Weights of a small GPT-style language model, trained from scratch on English Wikipedia.
Size: 10 layers, width 256, MLP 1024 ReLU, vocabulary 2048, 9.01M parameters.
Architecture: LayerNorm before each block, learned positions, biases, untied embeddings.
Training: a variant of SOAP for these matrices, 313M tokens, 4935 steps.
Each number is 128 + 24 x the weight over its row's rms, rounded and kept within 0 to 255. Layers, rows and columns count from 0. Numbers have three digits each. The size before them is the row's rms in percent of the matrix's.

# layer 5 MLP down (transposed), 1024x256, rms 0.175, rows 677-731, columns 0-127
104:133119080166164153143118114163177126134157115117086119129129155138115140115097127120146096147130168098140127173115126132098114133098118145098123174121122132067118128128110117091126112124115089154142085150118134161134136110140161099129118132119102110155154121158104110137196130125151142108137163135122122122101150124113172106109164054133120120139093119106125131166124117113131159087123
095:104097154098117118117136142142129152136112079115154144125145101166148097111141115125121134156175130119123122116129125160117124122139148122077126133124157130096106131131113125110098101120132132104126125169173133117139156112142169149155152097138124188113149109145073166130140116167119162142126166144128132110119117108087129130133136133105138092106139175157082100117093123132114144107172
103:118141157130121142159152133129137123124146177167095126117123114113090111119137160169152132144100115112120151103128130112153105103148140147094150095141134121138134130175135099112130119155122092145095092134148134130138131128144175145153091073145125133095127094138098119113126155085200159113121149114147120119171122110131105170118118126135112140075099127140145182129154122154114157118116
098:130156142162099132112170142126104109192117158113109181074145112138123108119172151114139102139110134079186162156125144127117140116125143133112146137096091174141121129120119137165142122127114142120128145087131133109135165171118162096112151128109118165167154128118068129102157141160121143151134148113115113124112157141124121116069107133138165139134151117111091138135137144129159071158155
088:165128141167148151100131152144136083105132122119112126126099128164127158139106107125100127153115133120136154124139117138150147153132136126133093109155143143111138139135119110146108093119118061131144142107056106107136145127134167107091120130121120132125138166071166111118102098073113108133136160084126067155125155082157116116114151113063171153170087086096112121107127129171104122150114
103:121104131173155115145180141119118132135125144139141102144117170102081128176174135127134124107126114127149134127114170121090114156139171083103095155123105137127070144137119160143131163121163141156138137094089142111113113126116079130139146154137066140147160157154145151175115150127113137113146127101151140138120142140119137111110104115124107143133103109145130097138123173115160156194098
110:149102118121137148125128103129118162092160085102122132120125103096102103146156139104091074128119157135116146143166135104103109122119132137143111136162180175078120139128126119160120149131151119156152108131140113149087092105116064108118110112161116116131153131105137133113112132146139172115144101126181107127160161145115150120176113148105139137099160174059173144104133138128117105114128
093:143156158160163131110131167144140104147088127101126143147097138131152129153106145178161135123166122159159056141145094104132139081131137138141102122120118169168149092124092156119152156104111153121145157128149164079117110156105123129098130141148163133144116119111128140106101128139111095144137132094146111096141129160111126152132180098159162115115155171178126107110146112108119099123119
099:165126142129159156123159109132140073159123164120103105135184130087131126150129148099133113105122104155152143144104133094142104160116165107089123158154092118125124109131127082147051148112165142114119090133133157153135152083138180129119113132117155120129140141136104130152115134114111130144130119112117082116121133145124096109116120162153114129113167132171102150119120122127140111133139
094:137077160097163111172114129116128135170182114136124111122139119104144120134146103091106131121125161113084098121157133129126124121113088106123157111116123085139149148103167101168143136136127165175112113100106152081132101143136165147151089096098128184164121141077126097119102128150160123131132126130138136144169106144109104070134103113139147157130106140103128176137132163135103091120159
103:108124139149161116134166108159098125138101169114160071129134143129125121121147115115124132156165117176118080127114112135117130138133189126080169174170159108156150153105140098161131202145114088088151098099114105114114113134205111116150141109145088154094140117142135141159125120123057118140127098139164145129130116119114135109133132116140134113137102158102128133159140139151125123148109
101:150155142179136105124156130163131106118132182121109132080159127093111145161111129195163153146085048109136156096134164111070142135123135168099108135178098152138122144163122142145157133132141139128117144140103171148121094133113121150122176090108117132171116137108129130107137105128101142146154133072177154168133133132159091155140142115140158131149141152134076116114116177130115117133150
102:133118134123139081130099121144124140119100128133113147125169111158158095127153133120128147134095119145146148130102084133096107149148142144101147160188095098113076111047139158140125125159138118107140154135133127169150150080119099160118119133127128117132131144177167125116123150109129140078076125122122141116137095085165139111145120171125131131150117122164132132157111171125093142121102
104:143162148088154147073117161145140099098161155106125120137099147144117193129113075137166126123136102101156155136104092138173117103124126077123123123159182142106128125145105082135134144147110149123106150157139141096166136155091145118152148154132136123159074160109133128115154160096084086123151119127149169120139131143141096145124142083119115113130104139103094102092156124143126145113150
096:197102102102100107095141068113105121153129130169162140074146136136107132097143185115095129080125112120102127150110122099147164130125101128147162172103122085163125180108110099154104126131137141131129126118131102141139130123112093112157124126118104109097104168127156103125119108120120145105172123155147148155133126113139133143171130105124138135160110098124141133110106127106181104121104
094:146170083127103114121139090152114133142081115127131102146108141136124097110152142167101105149107102097104153123111114118125131117131155070111095143096093068149141113111118128117108126136178149122127110170131144113152142138119118176092087163145147102106112116126146112148123046137147107106183145195156136116161097157150151105097138123109125158084131137122114124124147123126145096121112
125:126163147102136131108097130130139126149122166103130114130144141118195107127145135200079161127100125143118098129152128152108128116125135140126108128148102148144127127140152079113125167156124074130111102121146141151178138155168133112092165130174099103149080125149092100138114116126166184127172084161146119149128136107142161137119133100100119138155087096191150129103080127137109113139104
108:099141105135168137159109110068121145124164144143155110144106086136105130146129126092147080146145108110067140111129145145132159122189099118113142173139145114117103133095127106170119110107113139158113122117115131116100124148107103109104120127162127126070107117106172145155094088100132112100128113104159112114152145114118143147149133131124108107152122136124121105123142123109145092119109
091:157163123084131111112125132139104153137137122124136169132135106105156150170122153085086150109103158118179126120120113110134143108122132130151151097111150139172153119098101144119147127152132186159099097165158138109127140145149141084124090152135107111157171121126149192175149154114140112143149077161097144098132114143102099155145135131126132117122121177099119122143154142130142107092114
089:162133136106123106146129131133159118144109170141144151116149145154160085125145158131155167107114152144126201156136103109124102114131145126097190101165130143147098109107148137162088101107183087135132172127131110130125140087090139145134134150136120132105133136112139124134156156134137135113125141165097086136129108084179116170137123131119106084063110151126127106110085113128149120110110
092:176109095140130131134128130123170111152116096071083061145153132150127122133112101107117142152134105135141131161097124151138130128135106128144088138122164116091085155107160153114131124138135124106079110115128145147133108077124132142114133141158126109125104122094107130102112182143171159076137151098110137105118155114141110141174117113153126132127127151174194138125101162107108136130110
103:120139153106111143166118157130181116079118159135154123147078170144107096130125125108116110099136121123139168173121156153108162149079129154136163155131139204186129146127171147098142133112143137122100150128138155093122136154167095180138116110143120102093086189132108139144134160104143149129161123128115110139155148138134122153159115121134129141165121129152110106126122073184127121117105
089:117136177138080130094134150107121100118153127179124171083095154121142113113125103103166126091127133163122111148144100131134120123132128086103121095123094104111131132179103152108066102103113135171132112139155126086112099163136119131133126156126084137106163159131159161121162134103157120130125098101121113178073146122111122167146129156107123162152149105075110112153135107131133124084133
109:116125135150145126126154154142117129084114129108112080140158145099093076138165115141106154150138103111121128114108157109133118102183146131100119082131121143152110117165144151126113146163107173131129141141074163125110126132070105127128100165122131183090157147125138128135106137111097133141174126135132131151119153143121119135123086100105143166150127076115088087119171118103141131142140
105:097101116139204138175134100076090158143102140094113123129119110166130151124135092089127123159128152133141142120153139095162121123111117153122116134101102166095141127088137142100153124145126177156128088096116134138115121109128127144126135106102116161093148107128146143146165118152131172127067162104156114108114099154141102134173136123118159139175124119102159112113102085131167130118143
091:149119121117100125113126074161137128100115136158120122134136146109121138140185127122112153126138127167146091122153127117156146153129141129128153159171102123133100131130155117132145141129103107075154154154126145120131159112112151133125126123102121121141136121147142112084124124076129103113109117139083169136102105124124148159126158113087134147094143111093119104124153099154132082130151
085:221149136164143144123095169113137098134102102149161150150127121136104127143122114133132124164120105131146099149127147098145148093156156129159154176110125130122136120103117132140086124097088105126144099091122123096120106148143129142098090144132155121167145113105084138143106164119154106123151098126138124168146166152134107152152124152123136096133134122113108151123171094083118182104079
100:123171187091129101117107144124150122145117153117119137152102127155110126117104116087141135099155173131115137131114130125127120102097165097112136175150133094121161124128134132114138067139143157142132152145127149091130131100146124140129101193160123161131121135164103135137159139120119108123129104115132103148104118166109128128144168146161163147103094127141135132116096134116124131098099
103:145134130132106102122104090142141153102101130090106132132123136106162132125085129153106179160129135094117161097093093134143126153127095147120099135094115143124117123116162125178097122139115124119115140144124170110097145154133128101139146108096152149126102162133128116087156146110089147135137076104168125138107102173127140149139147124138149134091123172133111157124128146081113150132150
103:090074156132114100126138092134117106153102136117094116117120122087156153127137125126123086136139133107126120171135149103122136133118115142157125133131156142149110118109192133110105099124114104147090120113124149156129103114111102145133139130130143140117142105141147113176127106131112132175142133105134095143136112135128150096127144077109115087139118120137076157128151103122132118139125
096:159140126127182108151126116138171089159130155134170086143103117143128115123110137151106143163136127133129144119144098127149135087100110177171158176096113126115143168156163141107120108104135201135138146102128137089109088113125113129122086163115144135162081143100123122101137145135133111135139147185111128109147128165123097121134085128144146137131115159139149121119136122126137069130126
092:170139094099116144139140121129123143136126122193129111146094138157118100125139151127126125089153131118153166136115128144196104195139152151114125130143097106139096120121120107102128148151119112141094146177110118101147161162153115137137126137099150092124124175148130124086134126134151120129127131155143134095124139111111127157156118109121174127150147116184102143187109121112133129095145
100:143108099131114137117125150144167164141163115126120126176132135130090122102119114145060179118167138129123122147116144140180148141081112169138143147151102132101126138127110153157123105146158137090172128072156101118145102130131133107155154154127101123143085111151108111103121102108104151164153116116160098141120141136145163159138098133103138122089171117114107164134133133117141073105136
098:143111118157172121153124138150098111100105154119137101111103113124133116112099116119110141130133109083108127136146092139093094146104164107093144115157137112099115145088150128118192095150164108137109133076116119111121131123134141116175098127158170133164151119134134179132133092121114142089120118133109150093111151148105131147105129142095108109193118107113148124146121138128101135121147
102:153121123157150149103124108116158145105107156155154137098106090130167137113137126068143131156122138143119102125115105145150101108127126111154105152138156143123085132124094186109133101074116123158126122105155116155107119103097117118109149155094138126099096087154097088145109150137101093156108126163115151110134077099180114142193133126138129150129125128066124125140109160134126099129132
103:134103201119107089152127147101115108126123145126121149136122107124130107150134158129064142128073094159116140150154117098135120120087166149132131161168136154093123127139107080146102192169100132143143139124126063138096123115099102130085146143144097134159120164122100097169131151110143095154161104159142143137149140137114165135138124140078093132121099101147158098163134147106128108134149
097:023154119133097160175122144157126136103136136140144131088134151104096111136098129119138122113145077110138102136157138124156154153145119115133116134119120171135122127122173141098139154167152150171161081107105150141102152145153119123097082141093151117075144164136125133064153126105133103148103122153103146112163138142115073096122156104136191128139123097118148111160151115174153122154092
100:093142093140115141120150157116130131147125143138112097145167139143105150092091122113157120111138151131152149108141151123121132148078078116126171147112129122132127135135146115152133143143090143089112108123161160101162116178143130141120127079124126162086136139137107173119130084140096158149114096150099099099148139167121077111171168099119140129102151161207157156134135142135167115112139
106:113110110119115172069141137092161095141134144109157105149133090147076149101159086098136134180102169149106147123121130108151185138130149130144133129129143111156130138065143133123118139185113145156122120126140102131106148112136132119166152138145130131134111171143156132165159112115118089106070132119112114133132163124155143096121137098163151098117136129107127167115146141119117089112129
101:129092118138152108106136130079124104131161145143102092138120125122111159139132143131135145128149133167081142113149137168204130118096136136164158118101101127115092103128129157153096168172145116133142134125072106105146106125129151107100090127114126155123131144130096134139119136163157168151082144142157177154141109166156134109147158122121137120132089144144090102132122092142136109104118
109:138132133183166131134112139101106083129122136088132146156155142109113143122133143173158121165123097117124108111117161149130150124139126110123154139124119152110124138158105135100106110136124165121111146144121134125131147146097099103140146113136152124145121132141098117087119103102103093135139112085143160112105128165136147110161165122168138083130099132090140148059146080133165185149107
111:055127124112128135129139122152115165140152125145119102123132144153124108118132128127080145140131148163125150085122142126137165156151120131142119114109107109113147133124163113160138120131149152108158136110156149109109098159148138163129150134169149119147139177118115099134109093149078099134088112123108131098139115147071087131124114128163125191142180112109164152139145145079127078105139
092:117169133151148130153129103104140121140117141117118156116144136141152172159101133129130118114145129136086094135103092082143108107150126046114128141147142131123136139156159123158076110153120126157114164139132127142063129123088108109070111144127145161118083136099106164108155152121146164132161115131156134119133129142127141115136106069088136137139150113142137076127133187133151144119140
110:117079155122114099155117125140117086152116116137136176118139116154177128112188143086102149104132112173113132141130136109158171122102139119110156108114156103133146134129155124134131113134139113151137082164166122128152103159126117070150097132150110115189079134136116117152109136145154127131142123129122144145116131150142135097127133117158165120136147121122103094108104154148118081153153
101:166156066120142121151128112118137091169115146142146138110146113134140128111117122105121132139182120113152116139102170121194121152142120146101113138130117152109120166127147110126113134087163148123127131135126134139138132122108117152147132134104154162106140135144117077148111130101152108033113135103147109153117118135172181134133118125149113120173109144100149176131097141135142111184100
100:086142126144140130160094152086084114154149138091096155126091107148125173124122087152142119114144140103144138105141141145115114117110121132078180132120078084125132144149166099136091170162114127151159125112124114161170075156128134123139140113080130122135127144141115129106129125151143088168097127133094166090118146085128124124149123083128116122142163141125132120106144132148127127150148
090:172150106164137122122163103171143113109169106070135140150160121136146111158090122135128119159115105130131142146144134135150142067128114171099101117095095189099143118138135096157141121143117125136108093078104126142124148159121107104069113124129120144103172137129148093140126105101137156177129125142154110131158146148122151144124148109168147114122092161081105091171136117114117095129110
090:127112148131149143117129149144133177134106112120091122122102138140151128142099105104103131126108086076112113145121095116089134124110164125142102123109119126139131090148126103141152149125120135091127143091167078117124158161097136151120121155094113123092109105122132122111143149120165122160148097117151103138152137147102121155182093158089113132161147108118098111134067167108077121106098
085:207087109123138124149103130125167138121096113176169118099102123088143112124113092119081087120100159137153165138108080149106151124129091080147121116116110119167123137111162108142118117135091134116102118114093138143131093122142118133147069135123151126142092106148121089136112171191119093129108128123111143127128129147174128105093120104113125120122115101114084140105124097081112126116192
090:119169120134155111126123128147148132166136143127151107103157118131090169108141112141092135134091154114133148113111134140158090162100126154144125147137147120145128147146136110107145171097108124115169146115145136174145141160131130121101113147138084122171151103117159121113146118138108131100121114143137184133143165111162120103164112143131134103146100177114140172154135085084103074138113
104:116137122109110095126106144132102116134139103131132140132092109061139182121136118133122188142116112112128144124120140152157116168137110129152109116128116150155134123098183069112135140142122104138085103132133135121134157111120151098130125089124150132100135179161154149105144101129117124144114107091138073112128098138135161113114117130096089155145145114136161141147130151093122093121098
110:103125127143129082108132104105125134089100127164135106107111160111109089127102187124114124145166140093169146138101125162185142153130106127127139124136142136120129110079116125111048111140115134110123116101149116117129130162132127175085132123113104123180136111121117072112146141149157096103079133185098123136099121138165130096171102145101113083090153111104122120164121156074192109119119
102:142133171111069077109106105153117141119165136155105072143117131143158110142123113133140156105079131128165154169139095120136129123119148091140106117124100107162142125154140134112124132128139138108136145122100156145150165105166067116105148124127103115144148154121091101139118111140162123082103116192123117128088122095131141132122144168124093165110090142114142149118169115127104128143113
107:128111132141184122106133128114129105093113178138127086151140102115118148123131149133143126169183124084143137151113133158115125175125091134147080165095169113108175108144110130158138135116151096152145129125111122170089095112128151101156159140115118133159164089121112146116144103127142115210114147072126094139101101105133172116128163114171120129102121089143115076145139133088129133137173
098:113107129122142100157133121126125100123135149124085089135131143095127115158111155117154147132140165125134137136115119154135110121135105133129133165052149149191050109115134112181113106132116111132127165150135127127113109127118088069131123087160075113129081166165167161157170108086131148127156069155076127091100115135114110110165132100120154172118124153113109126094145167153129130135114
# layer 5 MLP up, 1024x256, rms 0.179, rows 678-731, columns 0-127
097:095134146112109140114160116170138130107103170125153138122127143125123186124171156196161108123120135130161149158143133154118137101120108094162139121131126113142157181137139145146132101108128148149098151134119101134118111149176072116108134160110090135090167145120134129106140118107178107135106170142152108137141130112141120109136131162135117133140125200107094122152112165120182140124134
096:123172125120136109096145126059124106148079177174093160140130116143141090158112111125142093118104142169151128135108057105141118134145143185138147122111108100096140125127137119085082134128174132166131176116155140107179169147131118106134137124116122110101146141122081135179099118125122153155119135094126157150114133121100125125126143142161113122085133122137099148118117133128110095125123
103:152131080138123103141128119186115125085130156126197117142107114083091112087134146133137157118132118128099111125104110114086101119165101111118088114127150139127160127088128102134176134160100131128083147136092163148141144149149114106159121133147123123132117111137127103134119154127139122153134197109144158115135110115138101118140153131104083120118098116118113155158132100110144121139115
086:090101163139101117161145103137155139127133138118120103080113199132151105141087090144128130123130175136163120086134160132128156165151111126122113165151136166144150101128128117164105127175133136130101145161130119138135143174118136129117149116075087125108135139166124153136142117074129123152110138112106137141127103165159151114121188116164130091148133115104157154134161107147148131139111
098:128168150166135049132135136137131176083180166174104121120116081088132143082146088151145124116150101132116147106143111105155136154112136131107119140133142132158123135120136130158137121127126072106132131128133146113109116122106168111119153124116138129123109163113147128120091126124118158090104144095139115124170122142123129145129103123137121143112128128128116130129173109130144081138094
103:096117142106099150123094114102129176130181117152143131115116154113155164119121089149123097124160110129112131131130164147143099144157099107119131142111096144138124157108099157109147135163145080102117128105115121134128136157107065137117144138154140109131091123118097148121135134140131152090150201108169125118130121173117122111066110132142107191141115153140173111130118129115140157137109
094:118125133129168127108123137145123114113137127095119132122075133151131111143137103094143145123096138140117139114111095133119115136123102111105115121098142158104141120136082145145119183135129163132117142131051161147195117138084156106119117112120122099164131149094106134143109107114135130100114116133123143147119151105150097154096156126106147118188121071136117152139142101173176177133122
095:139139127101099143140137142125137108149169099104120083140146073118133113113145136097127128125104108127110104147105125112187171129141136107063108142132128120114091139096138093156114121142161134097127097187138159136134150116164105157118103104119122112090155143106162146172128111093145112152133124129129129109102172074102096107097171125133135127167141160117161115144085157116130125127128
091:134172147159058121137104100099108142119145140128098111152145127126124127135134106109096126114126108149136135134135126122122141121101117127109116163110120072127131155112147129145133100106142168097166159099104145146116082106108104123137096112132125103090117148157094138113134144121164106118137077105157117146149130148095086126118129130117112176151132124120125130147150128175153120141154
103:114065182145100116109145116118126151116118153107091106143171134116129088107107115124110121155153136119111119138129132132131143157121138130174136103134165108143145134121146107080166158127162162105114143120172113138099131123130164109126127124112150142143117069102121168140134110138119154128153112133088103130093142100131098141093174132118130079140134133076170162107107119119130119139126
102:136134144115115125176155089148122114099163115116110113121130091147115125098089135170148073142120151158158120134122090106146138122104118211124097111134114146103126140179153140131154126157098126146101143136138132126132150149112152141093165135135111106149098147132110136144146115121128134094094085116115092102103118130126127152146116156138125103123128130143119131132136126160149142156146
105:127185044133091146153147151153121151111141126160124146139154111139163121099089125141134144148122091084140124147157101117125124120122140113117097163128117153164144110113114114149087134103143141148142127124161134126122122130125135137106108140116087100093116090096100044125167129179120171113128144129154129120104148146149125118122089140138119095154137135136094099113137144138093089112125
089:157177146130143129085147131144139101119093111114119135140134121085109152116133142145119115127164127147137135143149153132104088129136124139126143125163144120094127135171083143114103105141116104095136145138128142130108125135112145160167147133089138094126066091143096141136092115202141115110116152139142110097156158162132148136134109107117111129140155114174137157115115121122124135171132
095:145116130103180124131125103163117110130133152150117143182157151127174174115147150140156115123166148145139191157128107102126141129119125154128175098132148078146146146115150146122124128098136127146103130144129142147095135105131115119122118113160178115126083085125143149161153090122135138103147094129164100121127111099115129096120115191088143143091161120141157147123154127127152131139088
101:147122108152112109164131147118152113129125137100120112183120155160127119167122097060124108119126164147144117150137190103155103140142114102155148064090162136131112074094125111138123104120116195132107082126111147092146138097181106085061138171124129111175108101118131148092146137142165130117116149148096155101147138126108089140136119114114158117088110102116115124128148102127143131122151
126:144188113098149109124141126129162137088116132108120133108137114132119095113085119137112162105085104156118161139114120084100089135144101143110122168122074114118113168164108115129173126125125119119117144145136123110110134167146120117097205065165090076144126099128127074147083132117149178132131161095113119123149135140168145152093110141114112112154099137162118143139116121133119107132138
098:181138109137139089120147158138107110144133125149107102108130093145166163169122165132118081128132139156150177112105122130100117137151096102153121108112126150085106165134135127161144148205130139088171153101104117137117149119145134145122115117165124082143137113168112083155165133103110118125119131162137079132109131120134124151125070118132101146108108091128172190089122141092130112131103
092:163114117150101142168123096098142139074132147136121152143110168137101112159118146123135126098163125131104088121100106102119097123159149103147096105113108108102149096144137152123096150091145162137123139078073127131144138131121133146092141135134109109102141136154142092102134155169104102158138134143146095150154132106109101123110158179111097121138109127120175184148160118104116114159101
102:157103124144150136188130091099118133117071129140095152124152120116097126134147135178165101157161141170156156107132142117110153102128108130124125088113156127179188176089168126077121129121129121147160126116133090150130149127175122103118129127156114133132096143166117130124149126084102110127149126150162134142142147142127148122152124088144096142114130122125132160114149097113159129182123
108:159100095165105157060162121144172145147124153157151105153149160127139131150190124135137106107115100147134129154128139167139122116147103132150112143128152089144110141113135141119151120125117110150099151156142095145139112133119146088131138111137136091153094114107091169116110146144131152160114097096117099082185100157134100119127127128175134128097106139182166145103141160124161133173124
097:118123115165095060109155130124096132160123149098150141185168120134152143139155124123115118140133120129158129089174148082135170161167154135099120111115094098145110092127116083130112129114086165152164173088122118141168147151103173127137100104137109166111148136098106108107117130102089087148144128118109108109121123132116125130107140173164139114130147128121113168116134184144128107148148
099:150131166141129158135141144124123090146138125122123122119148097137098077102082130116164063148132182128132167127100114121136107134130123146154105064142113133129180116107169137177120103097092096172136146087155095136136125128096122123123118100120152123149121145139146122163135123110137149096154115145121126151155126127135114151088119115144101121105101147158097095124154126119132097156084
103:108123099100142115142156163128177106093165130124160161110134144097156151134102157100147124169129091131126102144123161158108154141111135124141134094130097127139153134134090099111109126104129109137138151144095138121143134154132114134150097134125128067100122148165142164119141072138141145104140129142148134126083094129134135101110121136129163131140164102184141089137117134124118125125100
109:096103147123169182106140105148124142137127127132090128127112100110143066128137120153116100173109112121114136114093117127134143121143125132188113143127172103149149128095147115130119100133136140156091120089151135129104159131141123120156109134126087130167147089129101146127166137139144109110080095113120120125141127129137147121156149116145133118118172099121156134129134104138160198173104
093:143180103166154105131099155120143083138124109125164096119131193127185072124158156138095158107129121156142116097107123136101112150136140066165122116089137138152157117152157107158144135105117125145143102151138131162109107105118059151123113121095143103116155102112135115114127126110109111134151121144113124112137120121109088146099099155130107113137147094130111104154145141144106175131176
091:142111126106140137123118121146142140144112129131139106091126095102103122111162100159121080136128141096139106122136123133087103109089099104121144141064113093152102196080069133087137121097098157159153149109119136141147117111155155123079155131142130082145138153180075137158123102100140117115144133142078083160168159162126145102125087103148139126143170115143104144158209151129116107119126
100:155158138124143102133099101098136107201142156166091116100159134164104128086104169111148129134148136132191116131136178122109120099086106122089130106112143143125136101104102128118111078130093111155067138172140131166128126152139080161121155133090126133117127094120129137124122106154111128136118133165144112099126109103087133146108124141140141121124153130148114101148141120165086110105132
104:127118090132111114108134157124119119121156096110099151178099103133147106121139093100128156159153117139106112096098166127163090160127125142108165144071161167073149072149161144128165105128135128138129097108124114146133167141125131103141123147135127096132134101137129145098186091131113137101131103131164115099130141150111120108101156152097126159100077107091114135151114113151095143119098
100:108120137118090077138137094124126123106105173160089090152093188087063144125136139125133131146096083100102151128070143159157142131122098115152151153164154142113175130125112121150117141131174112102122125145137111114120146108124138127098133138100135144117138157117125142149139109129124113161123155147104078167138110145119139109105134130157109120115126143139160138148146127137125104122140
099:123102087148156088146157127109149141131136102145120106124078134084137143108154136110139124145143106115166106113126157074104134126106140122146145149150150100096117154118090095135067136099132120136174100138122089155150091124133145112143111104119158171123138095127106180153109143132150121137144071155114143128102106131123094170133109178160147120118139120130110105122136126114160152088103
089:097095085133147106148085106133089110157140111167172131141140131114145160104143115114155091128139146150153151120125140142148145155121098150155163103108071112150116116100138099129151110151128106137128148173120146109135154136126102116116076132098154114097109090135106093120120137139129112134124124147136143134163132107107130108114118201113143159168102169119120171139152150114139158152101
108:170108099155128115122148095168096124172135143128111171138125112141148121120122119104139160131088065184132128107163144151152133161103144125109152138119120097102099109151129136133146164120110116135085099095184108107119148150128130079144128156128104135166133131126092103174144087115118127143119128142140109103129127153130117155156120099128081085131124124129121120110100142129161091135129
095:148165134144118104129102099127113172128201143115129136126140123148153167123121147122122104085122149170116141100076156142154126151141163133105140126183131148130114136120156171142155128081156121126136133093091155149125117109098098103144135142110146135167127113129126088135126124142101139137137121110113162110151136114097125104132119122118113115125151074116113138182182132148108098142130
097:119154158120146104139111108114119137109147139075133155112169170125142117120113085135114123110126136141110119125154139089158106097101149119110132148134097135157168103162134161101149153106183158136128117119144102070104091132077147119103136151135118095136151126132123164132124099167113087145090143155142114124161127143136157085129100144147147130156178150178124148125118112140163125121127
107:125134119168155124160130121145124087119128123149110119148116135120173131148131119135106143148130117148148128127102116101146153119145120128116109111150116105109128134165194128136121169114149171145103151126164153114136113195137137155140145123107138162103121140124132171121121056151140135119100113131112168134166153155131112071140129071092111135134090120108097138103152135116145138104155
098:120134146109136146145180106123131149100126127095116131101152111149157163103105129089123147128150096150130147105128137130091090174079104112124132099106140133129130176134119153144107145135129111119110163162116101109146133107120127150153166160152107117085138121103124143122153111107160119124126132180145121106109113146142125122096136118132160190123109145109139123157101098137138117121100
099:106097142112160139148148067139153103162155104134120129168167167145126148097102126155158114148155120148123098147092150105094105104155115109138122115154123079122135169115122143088076133094105161122140171156122140169172108138101165172111131108145148112123096153150127130087128109124108126165142126137119137109159125152116173128103148131154117114087140150121130171119099112117145105156118
107:138169105090140166104151123134167093124087129172110105101087097143152134054129119147132142083127163112134118149119113112123134119135153111107130110124154078156146174161161138161130166188116195114131107148090095156120118153140098138120112110111128113130096120143126174135109144112135166102092123136122132142150091129167135139154105130150109127115134130104123164090071141133122166106075
088:111117161128159123087140153117170065177180153120129139131106110158112146126112142133135145089149126192130117142074150129133102130141145141116151137146144108135111113116142125098112158157099180072113171181121094114134130148146131118139091158132134071109103135121151167104179132139121084163163126115123175117099142143131144096117150134131108125120065164118115132134128138143130135088156
102:145139147131137154165115114116105140128124154123177140159109135133099124121088074167122129101133145082128154117154189119119150116119098108103133154130145131098170093090130135079095121132146114171150117153119113115106116114194139135144167113136148120122134122077133130127125135086093144143142119126115091109111139141134108132136113113160131173117123123155127088167105114126120137092122
098:145073078103109139130136089118113106156197185126135127101124121107129120135139075156114153099118160162133155137119188123094128105132121066130140139129113127104135109123123150112139101127111161140148129139162146124168100160100121137096104136119101098098087099137155164134165129121064116183127121104143110093151134119152131131092171125175097088170174122114148133105137145154124116126128
095:153167137138118187110123157100109176125126121127115104139111073138105124166106147106111109117092129159175171171138115089133158122130124178093102116125134139120135093092126136123116134125177128127148132117166152157091105128115094109131115119113145136107121132135053111155113119141134086145106147093151137108103139100163131122134118135125152159127072158073093130073156106096144139103188
104:135100129137178072147108124117114125124165090139140154094112123166141158112089160121150143090126115148111169106179083101153126117121158129135116125147127074119153168163120147118155114067161131128107133101182102105116112085096133158164156110116117142139160139087094119129113129121132115134129096146135116113193150158149180120149137137164125144155133110128138146117085130084109151160080
102:166139099117121096115130136116094120164174122140115167124151113146094142131130141103129131141117092137166119124095150119116135142152113106151110088120111157095081137117111106127128120166156114098077158107128104112149144143108122093113139111159121154104098124124101101105114149128135146094085133112153083133089088135122109140116151102150148160132137136157123127157145162138113096081143
094:129112120120145112136099159138134134145149182149120119108099130178103131126152104147108126118126153136173116108097151132138159179151108093144145100096113142135151105151118134108110133116088143083122095115149130066122120127108189143111104111147132114170085083131155135135122140119115155122114117103145085105093155165120135109119152170087127152145156102124149132167111151162118180143133
089:133081138128173125135087127149130097145174116157120091137144112122124144115122115116121113111136134140174136163121092130089161064128127151122179121115163165151150082132125117111119100094142127142110110129170153136114140129094136095176144126109156119144143109114139136108120113139146176142096088106107119104151127137126133096113118169126085158130156130175144189135107104138113079156159
085:136093118139180141116155112087160131129144143126126152117171114098143106133072134100158135138104115070097168121173126110141135113131125125111133151105155095074132152073151125104125129113138139136086134109109124149147154141146114108099175178104155063118127131114103118085145106111150122102085089114093106094130100156105118124111092128139128113134122125145134129134159113146096187097154
097:171134130144133115169122127098123136090101112148116159098137112151100114119122116116128126149140130148142147069108091136118130117102110127135122135071116122141120110191099111140135162123116158162139187230121113127131180082164082146115132133133103077147105090120116087097151138154155119133110135152090093131128094135107118090135130152128146122154119122154143155121141139120089149120120
101:168120135116122164150141115173152079148107120124138139099157096112139138114097113162142150124107134127149122088133126088148120129122100144129139126133092139141125090097156077146156137123108096107119083174116161148118146130093124112086100113149120133123110117133190112120182127179093142163158131145132141202126124153119106108125115091143100131117108120129086151142108149108111153173080
103:092146147143143136117136119133131085099143109099112142155107115117079154139111155120145158081158116123116144096169142106122131132107109135169085144123128118155121128082142141113108126148118096096134112109154150118082173119147093104112143105110125103134101186118083123126156087108155111121186116120092148075175121134106123143155161134153157154181142118158133102104137117132177080179139
111:128096091144117142088104097135123113092125134136106126141143127089071142123137159103165158138171150144166084129140111130101126083145110089188141131158134135124150166124104131148101064127115158166099154132171145133120100114103088170122110112097102117156105119157139136134131167128158118141138135127126137143130108131111131122151142131146151129145114139156132135112129105156138118168084
094:146124152112125095092098148151076086160138114101101085137133119111093133089131156112146109104107102136088158111127116130129108122087144140103173137132148086060145153161088119091121123144138172098155108150137168144131086154164175134125108117138088120141139138099125073084108119141114131153126127140129109127109122152146154138106172098161132180134174129097139104130123114124126097112120
102:123100131130114157194167144112139091133100128109113158190112096147127123108153185143175102128106122098136092115138122128143179143160123128119142164101151130128152114153145155117093112106107168122120122108127155131158124123158149119144125092165103116181070116142123147131151108117147136094113154116135123125162120091142101095140119099138122191117090114152136102116116152134116136117107
100:115139128145150151094150160120136118091126118149133109147125170149112083181116078103142145121101123118181120081169189112117090121128100106123129125157137117147147103130147130125115114120132114142141087121143115137141138137177106099110140100106149137100129066097118130139122144095159111125155162118126154113147128129095100106112142088135102085144114120130111114185112124162128184173133